config = dict(
    d_model=128,
    vocab_size=8192,
    norm_eps=1e-05,
    attn_scale=0.125,
    tie_embeddings=False,
    init_std_o=0.0613,
    lr_head=0.00814,
    schedule='wsd',
    decay_fraction=1.0,
    decay_shape='linear',
    final_lr_fraction=0.0,
)
Each number is 128 + 24 x the weight over the matrix's rms, rounded and kept within 0 to 255. Layers, rows and columns count from 0. Numbers have three digits each.

# layer 3 MLP up, 320x128, rms 0.0678, rows 60-76, columns 0-127
141090098111126155154108121084111130149140143130122139170119124119130131131091133159123133119120143113130192127150115125139109177120109110121128096112145122139133113130121158163107139114172116158104157101147103093147131102107119160118123115117123110153146144086135166131104134113116137165130120136150117147150112147156125160124135151161141130112101149128125113098096150130158100149139
151141126165055127142115156090073134130135097134172124085149126111112137152191095148146100117102128115138149178165124146114133097197110200135072126125122122124097144129113089131158133113102118109130127123135133114109095108125130138114169162131135146140166122092129156173140136117122177102168168109141151152124097139121133113102137138135124135108115146116154110131138119100126141107064
126181131127109121118128123136122120124111128121150119154181163135114129111135122124115158113183146127130162109136104116121108131108166095087139117113170100128118103158132138117180152125117143176100107170113105184123138113126164128145118111115180128148140172091112129152120118127101101163142124136096127083107087095124155153139128132102126141123131087124122097168148145127122128124113
139117114148124148124121118116115098139156133104139152099140112138160175135161149113124125133109116170103138096115130113154109119118134162152131087126134106086149157118171117159110153111145145092130082138135126137162109135101141144116152096101146104087106077158110137106145151159131123140167136156125123093109133137138157106099149102137111135135136086088130128136197130135108131120154
108133117152089142190089082121156149145115144140124100156121111140111138111113137082155139137085142112125178155125136109112155122134092108139121132157134115199091148142137101146114125123149115119149113066115120140116132117140157130158104121132140106077131125110125128108118156182112189081124134088131109133129118083137167158140093128141155080129096126127140128093118176102082131109132
138113140143139107170093050129100112162118159112099139123163161110144099166128078122124119066153170130110102118169114145092125064135111127154145120142141077137086177108130138103145130176132099152183149095109076082083094114116135161106096131113145113092147146085113135168086116156156155171147126084138110168101123145154108129148128104169111086137109139140137148110156119149161113082119
152124109107159103157119136107140147179192120142108095107115111131157141102141122159087106178130129147139128148092120141104117170122171129137117104146083115103117082155086102158136093107091103119150124131154134115118141135129108123103121146143137163136113117124143098191149097128164104123143125178186161113137174155136151112118105142107087123126149092107181092167099109146159136137087
086156121104118126140133113108163092127125111095141146163134127136143100167159145138137140126165101112134155146124141130139120100130115130111122134209124140137129152133150099133114146142120118086138096121168099131115117122090126104137157144097158156165187085146133113145147119125144122144092123152083134123142127084148109109094115146093149134134126073109120130177153070137067120162121
141113111156123117121106131111126132109134108136144104107125132149173110109148113162152117135123120115147121107128137127167098096130084112119161071126105136148140160176116145137054115137143111109174131154119109134130121130109127133123163137104102154103139094113045114151160158114110126143155117114147114121108121092142121185106150132124135087103136141159128106149130124134150105118092
121120140123114158142152099143127134111097105126136123133172135126108091146136083144097095122162164173121116107088135124083134129145143183126119139105124083106102118127134144112169094123103058144123121134141128122107110087131203136169095156150111136147163158155124090133105147116146152151105166132109133147133126110106085119147147088089112099132163159158139139108125089117112153093092
106157115126118185155107144137164132113097126144088128121111147107076143129143134113149144115134110124119094164150122136113155149148113148150115125155101085105085132119087142136118180161119131103163129166136077122130147167111100145134096130153115129155136121136125096101138165172158142114133118113137138131105106128115155153128136154090138095105152122147153137163128090127149123144140
114108145120165128150151126137130095093092148149150144136157076162126165118124157159092114131148130140120127125139112104112140191120113127106163145122133119118146107175096126120129111134148117141118122121142144179115099134105077104144135156141110148106139101141117147093112079115098107133105125106127142145092113113124091123147144127145135147194165108098128159125088182150136132183134
161129117111142130094129104123167124109141114128171155145114158129122082142107124108105190139139097137098076112141150140142134129116122127143088168125146152108103119104088144086146144140160149110163169151123124135114104112143119141120138138146134145132127107156150114112110139119127109125158154113089152164117126087114145108086133132134117136134114178109129108113135150125124100077154
131100141161094103168148081104111146163106105147152148159164112129133092095097152127147112124151117101074142116139141139182159119148166132155093110091121146141194117129145131061153180156123162157131106113123058115127139117111118135130090134167141118096129091117140128123142159160151132125151116093080136146096132171083117098108105095103144066109127106131157138113097101155151175119161
111165136150087160099096130171066127141133063140148095141140154108177063171119090206063148151180197095141157166116095119143133146180129196078124146130092072114106180128099159162136065099147174123107139151093131181159171124165196135143152141110173139105039117148137174104069128091159080120139162096069132137133168110094115121146152148106129089145088095160139115141071092156153093116120
137073127159117125115095155115125113149179116172108089163087143113157150156087108108124125149120105152105137152082142100121147141174134159083130119182135137121134109161130139168108110117130104169101123109154094115091123073137109155112164107156095132119119137135149116114151131096128081118149132114135102116161114180157103097154106137132084177133162142130106122155083128087133135149145
132127131163109123112112102137151147122130159178132126117108136123095181135122146148123139119116131113126135100128128135118091121148104104149103164123139123107133123115138136133128127116078136148113123092123087102135124143095154103117106148108142139166166099113105197125130073152097058126119140165162153132122111146086150148158109164118162150132125103144098162126162104134144121139113
# layer 3 MLP down (transposed), 320x128, rms 0.071, rows 60-76, columns 0-127
131107132125170147144147122141153168142169090166138116114107148137118143134103097097131120139142174105107161164110124105118158098126115164114136139124106127116105141122136090112131165144166146147077138158137122135098103122110154129158108075129117129138181157141132121107062143144085146100161090108165166151120097101136133126110086153099126118135086118119129122118095158125126130128135
088168152116098138146134104104100134109163070130148161114092151153125120125112180142145139137097184128128124148104150100114119108148158082140106146144106117122176136144100132153125099112125102109167145094101125140089099092148151138109099121121170136113140165101140091126114115125173108125144109164125085150116156163121128137111131149119192147133116131092123123125154124132134122137150
118113135146148139136113124093083164101120115149144108121162136141126130128135093108083125129148149082157146104137127135103164116135123107133102134095104093114098071149117162115090142106124109102134102145172157129113096115086139163120148146157154117125132151131140108146122142129114113127107178112146144133142100131130114108122117111098144180090130070093105117148147086133107144101124
117095111165124126139138127138149118089098138140153134115096125123116118142137116125079117187128125177127133117119109131128138138118112176112139126123148140118169100119121148133125166122140111136139157132131121129129190163142146095100100145132119122129101136117155110142148162123097104126079158082138120086119145155129094179125119150122103140093178150181130133135130162131154130121132
119138121152133106090120127160123158097108117124176149183114119130065189154083148097147154126158111145171108134109134130149159147128131143139091160158073132116143163077147110136109148157111097144106140173126147117115110131157126160104107111130115149178153120138172144144108118111104107136100130175089138125144113168155128104166088095169187139100123148091135098139140120126121152101137
128093103171127096115102129149160142111109122112113096133116138123122153110077177173076089158160114138113095114133058120112183131120103170150149128117152191136111112110121116106139149148136144125090161122159125109135158198127136109142143119105132156136182113132144098174144151134169164094132133109139199129100100111088165146162136116126160132113136140153110120153132156138098139140132
149173190115098144098119143098126083163153142118149181108122109187112118100154161132138147116115165133146141167157100141126153171104095102139092183124128118105116097108143113089105145128135155159146098106115140130125117071131079124127114168107155143127171142107169147111109127124099111145147100140160095130123099132115155103112087073091125138132109186107113137094100129116120120145142
165155145074129177160136095100139151178111149146143128161109124088135134156183125136117137124163115168111182137151127129150140161113108147104157141130133135114136193121128130168128182098117158127158138118128107140164164173110148161134161147150130135131120179114161070097150095105192145134110137174163124101078135141112146126087130126145113103120128129171152151152155131135150176139116
162116151158151131134135123167154134118112193111136144103112130123103127143133126122145098150122146161126105139152147160111106142156139134134116173130151117139139113133102101141171117132123169170096108123104120123141155124122144115110157104110152148147133136163167128196142115136144141112104162126122091117125087159083147106171139084145140177142095105122161120121124120154140125131144
119108116108140105102126109111113146119059148150104131144116143142134106126101137143121136114132119072090116105184108112114131105132113134122144122076090137135086130133148143081069109093123157125139131149132098121156125119065106118113148104159091123140124099054140164133127121094147113123175100121124161085134141128128141115104111129141120125108130144091082106149144149107121129143119
104148100124126126128097134128126153114101115125156140067089169140139093148149119101123175133096111112146117160153141122148121111147142135128131141134090127118102102159110116153118132115127079152157187159133109127134126117133093144135144151127097132134155135112150090129162129174158148126125157095112176113133145091165135135110136146160135123126146124133116089126151112128143096132136
149118093135154118139143106095127118150142145129106135103102105146125136187089115126115142109133158132141170113129057146180160100121132085156169133158153152145175123177110114138097139122105139161096134126123118114107135163082123130106183104072167129158142141129131143122147143145150167108121113135121128121153132104097095109099106138115158108182138127147135163118118113165137105130150
118160137133139154162137148143129158115126136147139111136149153131123119139137137102090119077119097084109122149128116137102098177157126113159119094159141109130097103110168132187116162117142113167114178192168187155134141136124094141126148111117129136159180108150128138135116165141154142137083152152162150177102129132143105119105097116107126144151131111154131110154097107120128127133159
147130157084118141136121107138166134123144129168163161111149092113135136150146139122148122106070118106129150105191126129132110146124135151177156153126173095104127135136109150143089123087165085132127154137150115090140160141143147122135164099087123104127105145102172098131105095140106115159117162117123111116124151168168145182173098163212077144154102175149111146126138118111108159135123
107107147144119153125144147116160127150169146131145104142145130139126125119085121111104116107133102132107155121127074180133127139165114137153118164107183180079135111156132069157102156123132127095089152101148127096141041134067184125101131175122107114101122146132111160149193132092162137108164106176191141112135109142121153148106117111183139096140161175183131140121127142161087113135121
074134145202105155126160116120097143144119184153126092125172142143121130113082121121124145129130160115127122120111197165141183129148135159132128130120156098107098103149164111168090093128118124141118115150134150165157116105160169132152157139108131121154136141162112165147159121111139114124156133136132114108123167159116117108157144122118134116108141162061135104091160149159133092132131
146150148109165144126166110138118151100064149137158146108075111149139116131154097115130140129127128136150075141127102090106123134099073124118085115120126117071132130121105087144115178152130121126116162109113152098150119136145149135171093179096145130113121154167120123159140138129145116123155103135116148117118108162131120135148152119168165125128109109131124130121144090154117119136094
# layer 3 MLP gate, 320x128, rms 0.0741, rows 61-77, columns 0-127
088152156120136113135108087119146144166103147109142119097108126144145154137118086170150149081073153121114122130097125157115104106115125134104121130103130122089121108119098154117128128130093120122157178111165104118059151132141100144075143128105124127140192155065141154132105100107127140155159111135090160143155125134141097161140094125124110171149112097099128131136117163113130132158136
117144139085184145157136101155146158128126161136162155134087144144112140108110150155125126134170089139133120143117123140098131081104141116141165122113129142115115125087151095129146154121124144145112121126125131133125128146141130156174166122109136110157096121118133117067145132142110129153083109140120147144137107100087134150169104139140087109139155102132137109147108077150118094139151
121119146128107118121122151131140109147122120121185161119161125076152129109080079156108151126143130155134137145171108128147139093097150127125107135111136158117144143107143129121153130092154141135098153134102153126115159127172154109128127093130122133119108155110137135125151128121159110144128120128137089172128112162104095147124119146117118130126093117105134111143141080132112104123149
101104144165130073136160147092155149089135165118155121160107150125128193142121117125134131117142127120178124142100106123154134097124121117157175123141092100155142117092110169112117179140097095133141136125118104108144120125156120112124134101158122139100164128096135146165097114181104171142141079114144089114091137129086117122135082125141146107119065193129109093172104108094124157134097
124108114115183104104110133113177137129187131131120116149124139152196096067120132133131109135156076128192117113123146135114127129142212116086148117154082120143165151141105137103104135148149093165127074139145140139155131104140121135109111183192076139124147104108118114122147089096121082126127111217102113107109148152116154180114123107180142057178144122117110146159178146112118118184074
120106090079143119162172118127132176131118139157130141127115118111165177123116129146087105144091088134094136114123112139134124145125114123125131123102135135092118166137093153171062131139124129099159111136119121136144162168103104087082083182131105104128147118109102149153134109146131139109120171127128154109125136071113098152109132154138137138160125165165164175152166122100130158133157
100131096144137166144114123115137171125090144173148159138114127114139136141105126081087148092136136120115165124139146123183090132149109120075101180111155063111093116093101161078142123107101172158108125112112084166126154113166093147085144127134151148099146151068132119105102141140136131102129108089093110129121129114109176130174095140117099163115143152137131130148103135159100138101167
130145104114168138099095154135143104124127104131139142098118120139135109126139114137098134152132116103137126118138135116151123095136142118126069119143117124103119133137122139180109125109134127149092111138144116140121154146157103125092076136153103128108130117101158134163132148143147167155071123129131127159126135118177125135091107150115130086146186130149121149140127143111112133104084
098114133141165136107141123118136157127108168140102118113096164098142110129060151189174145178167138103096082160206066117140111109143143106133155138104107161176168082145104165048131119130112130102125130148150144143122123155162086133115087119176160184112103067104130154119183111128121110134204114148135105169122133131121175154122103099162132107133136158108092131113119146130076090152144
157097149108090162169115106147078139113159160093119110137136122139137125127121118154125141145144116129156113138114140136086118100119084129112110131098132156120156120153166119112109090098103085123165144147124138115127123114127129186122152102135121156132097154152109165106140123112140140086132136153150121140090111106139126168163171138104117132138096190163104124077121117132117106129135
098155114101140142103146132108138139138136118113133094140156153134120120165087134127150100126140128176128112161105123134151108177138121111089125089143129127124108097107147159100144123167113133070118135146158126145099125153160165162126118121134152147108123140139126133063086130109153138121141092134139089124157130170146142139140085116127161101171128107169161081133166118135089114170090
150174141164170093134138168143120130117114112131106125101139087170165120116150115147148114145113131152112096112131094126143140132117168104141196115120106082129127137150152124094161158132101137162118130100137144094159164126161153121149079106129123112111129140123105146134111116150126124138115109140137120108111136136080096166105136096139128114166127089147085128117150150086133152137112
174140140110120134111167171114148130144145090121170161108145084120165141121106180141084123153116069141123102144124114088115122098147120142138121093095157185094097136111093120105110155104127135110143122185104135129113183113109082120090168141113131141105092100138151080146158127120118127095113145098125091120157149154139134141123150163137083128164111156139135123160144134098138116074143
161151094165098180075097090129120135140133088057082145101086159131128085164148145109134119162131111144202117195102095139104143106157138133168082110135135164159099182122087096143130111169132133108118150192128101158131140164177161129146122128101141152124098107166128131170111072145131121171085131140107125095164081177160109092096110123095087131125127080086115163101091166132119166147087
141124080115103126117108167134164121111117111140164157079137153115140076143143118105109106104159141092126116129134097121136098106104137114099160138109167069125163153126092117134132144110093140113118172137131156133178133175143115130131075131125177125103099085088163133142075127172111126141130137173128171110086118120125147117154164124142155144119102109143111150166156117171142176122114
103143149094133131138154131119116099133137113112133128093119121135097165096120136124138108145121140126113141166119164109120142113140132139161106134143175131159170104091155087158117164109151136159140102150145136131106127130134146102136098140147136169120115141138144135136138124132105137135109098109131135117168124111103138098119100125122132172151160159104107114133140145107107129142161
117097119123155095148118159118117139109143114158134113108114124094144132111116110112113143175133130151115127098135132097136144095145161125128121080092109107142142126120127117126160125110140167126088093162143111151131166125131131083135120110113083131088126122140135112171113111102125076133099105170153116149090126132127115088159122157144174139130133121131155124153105123135123144134112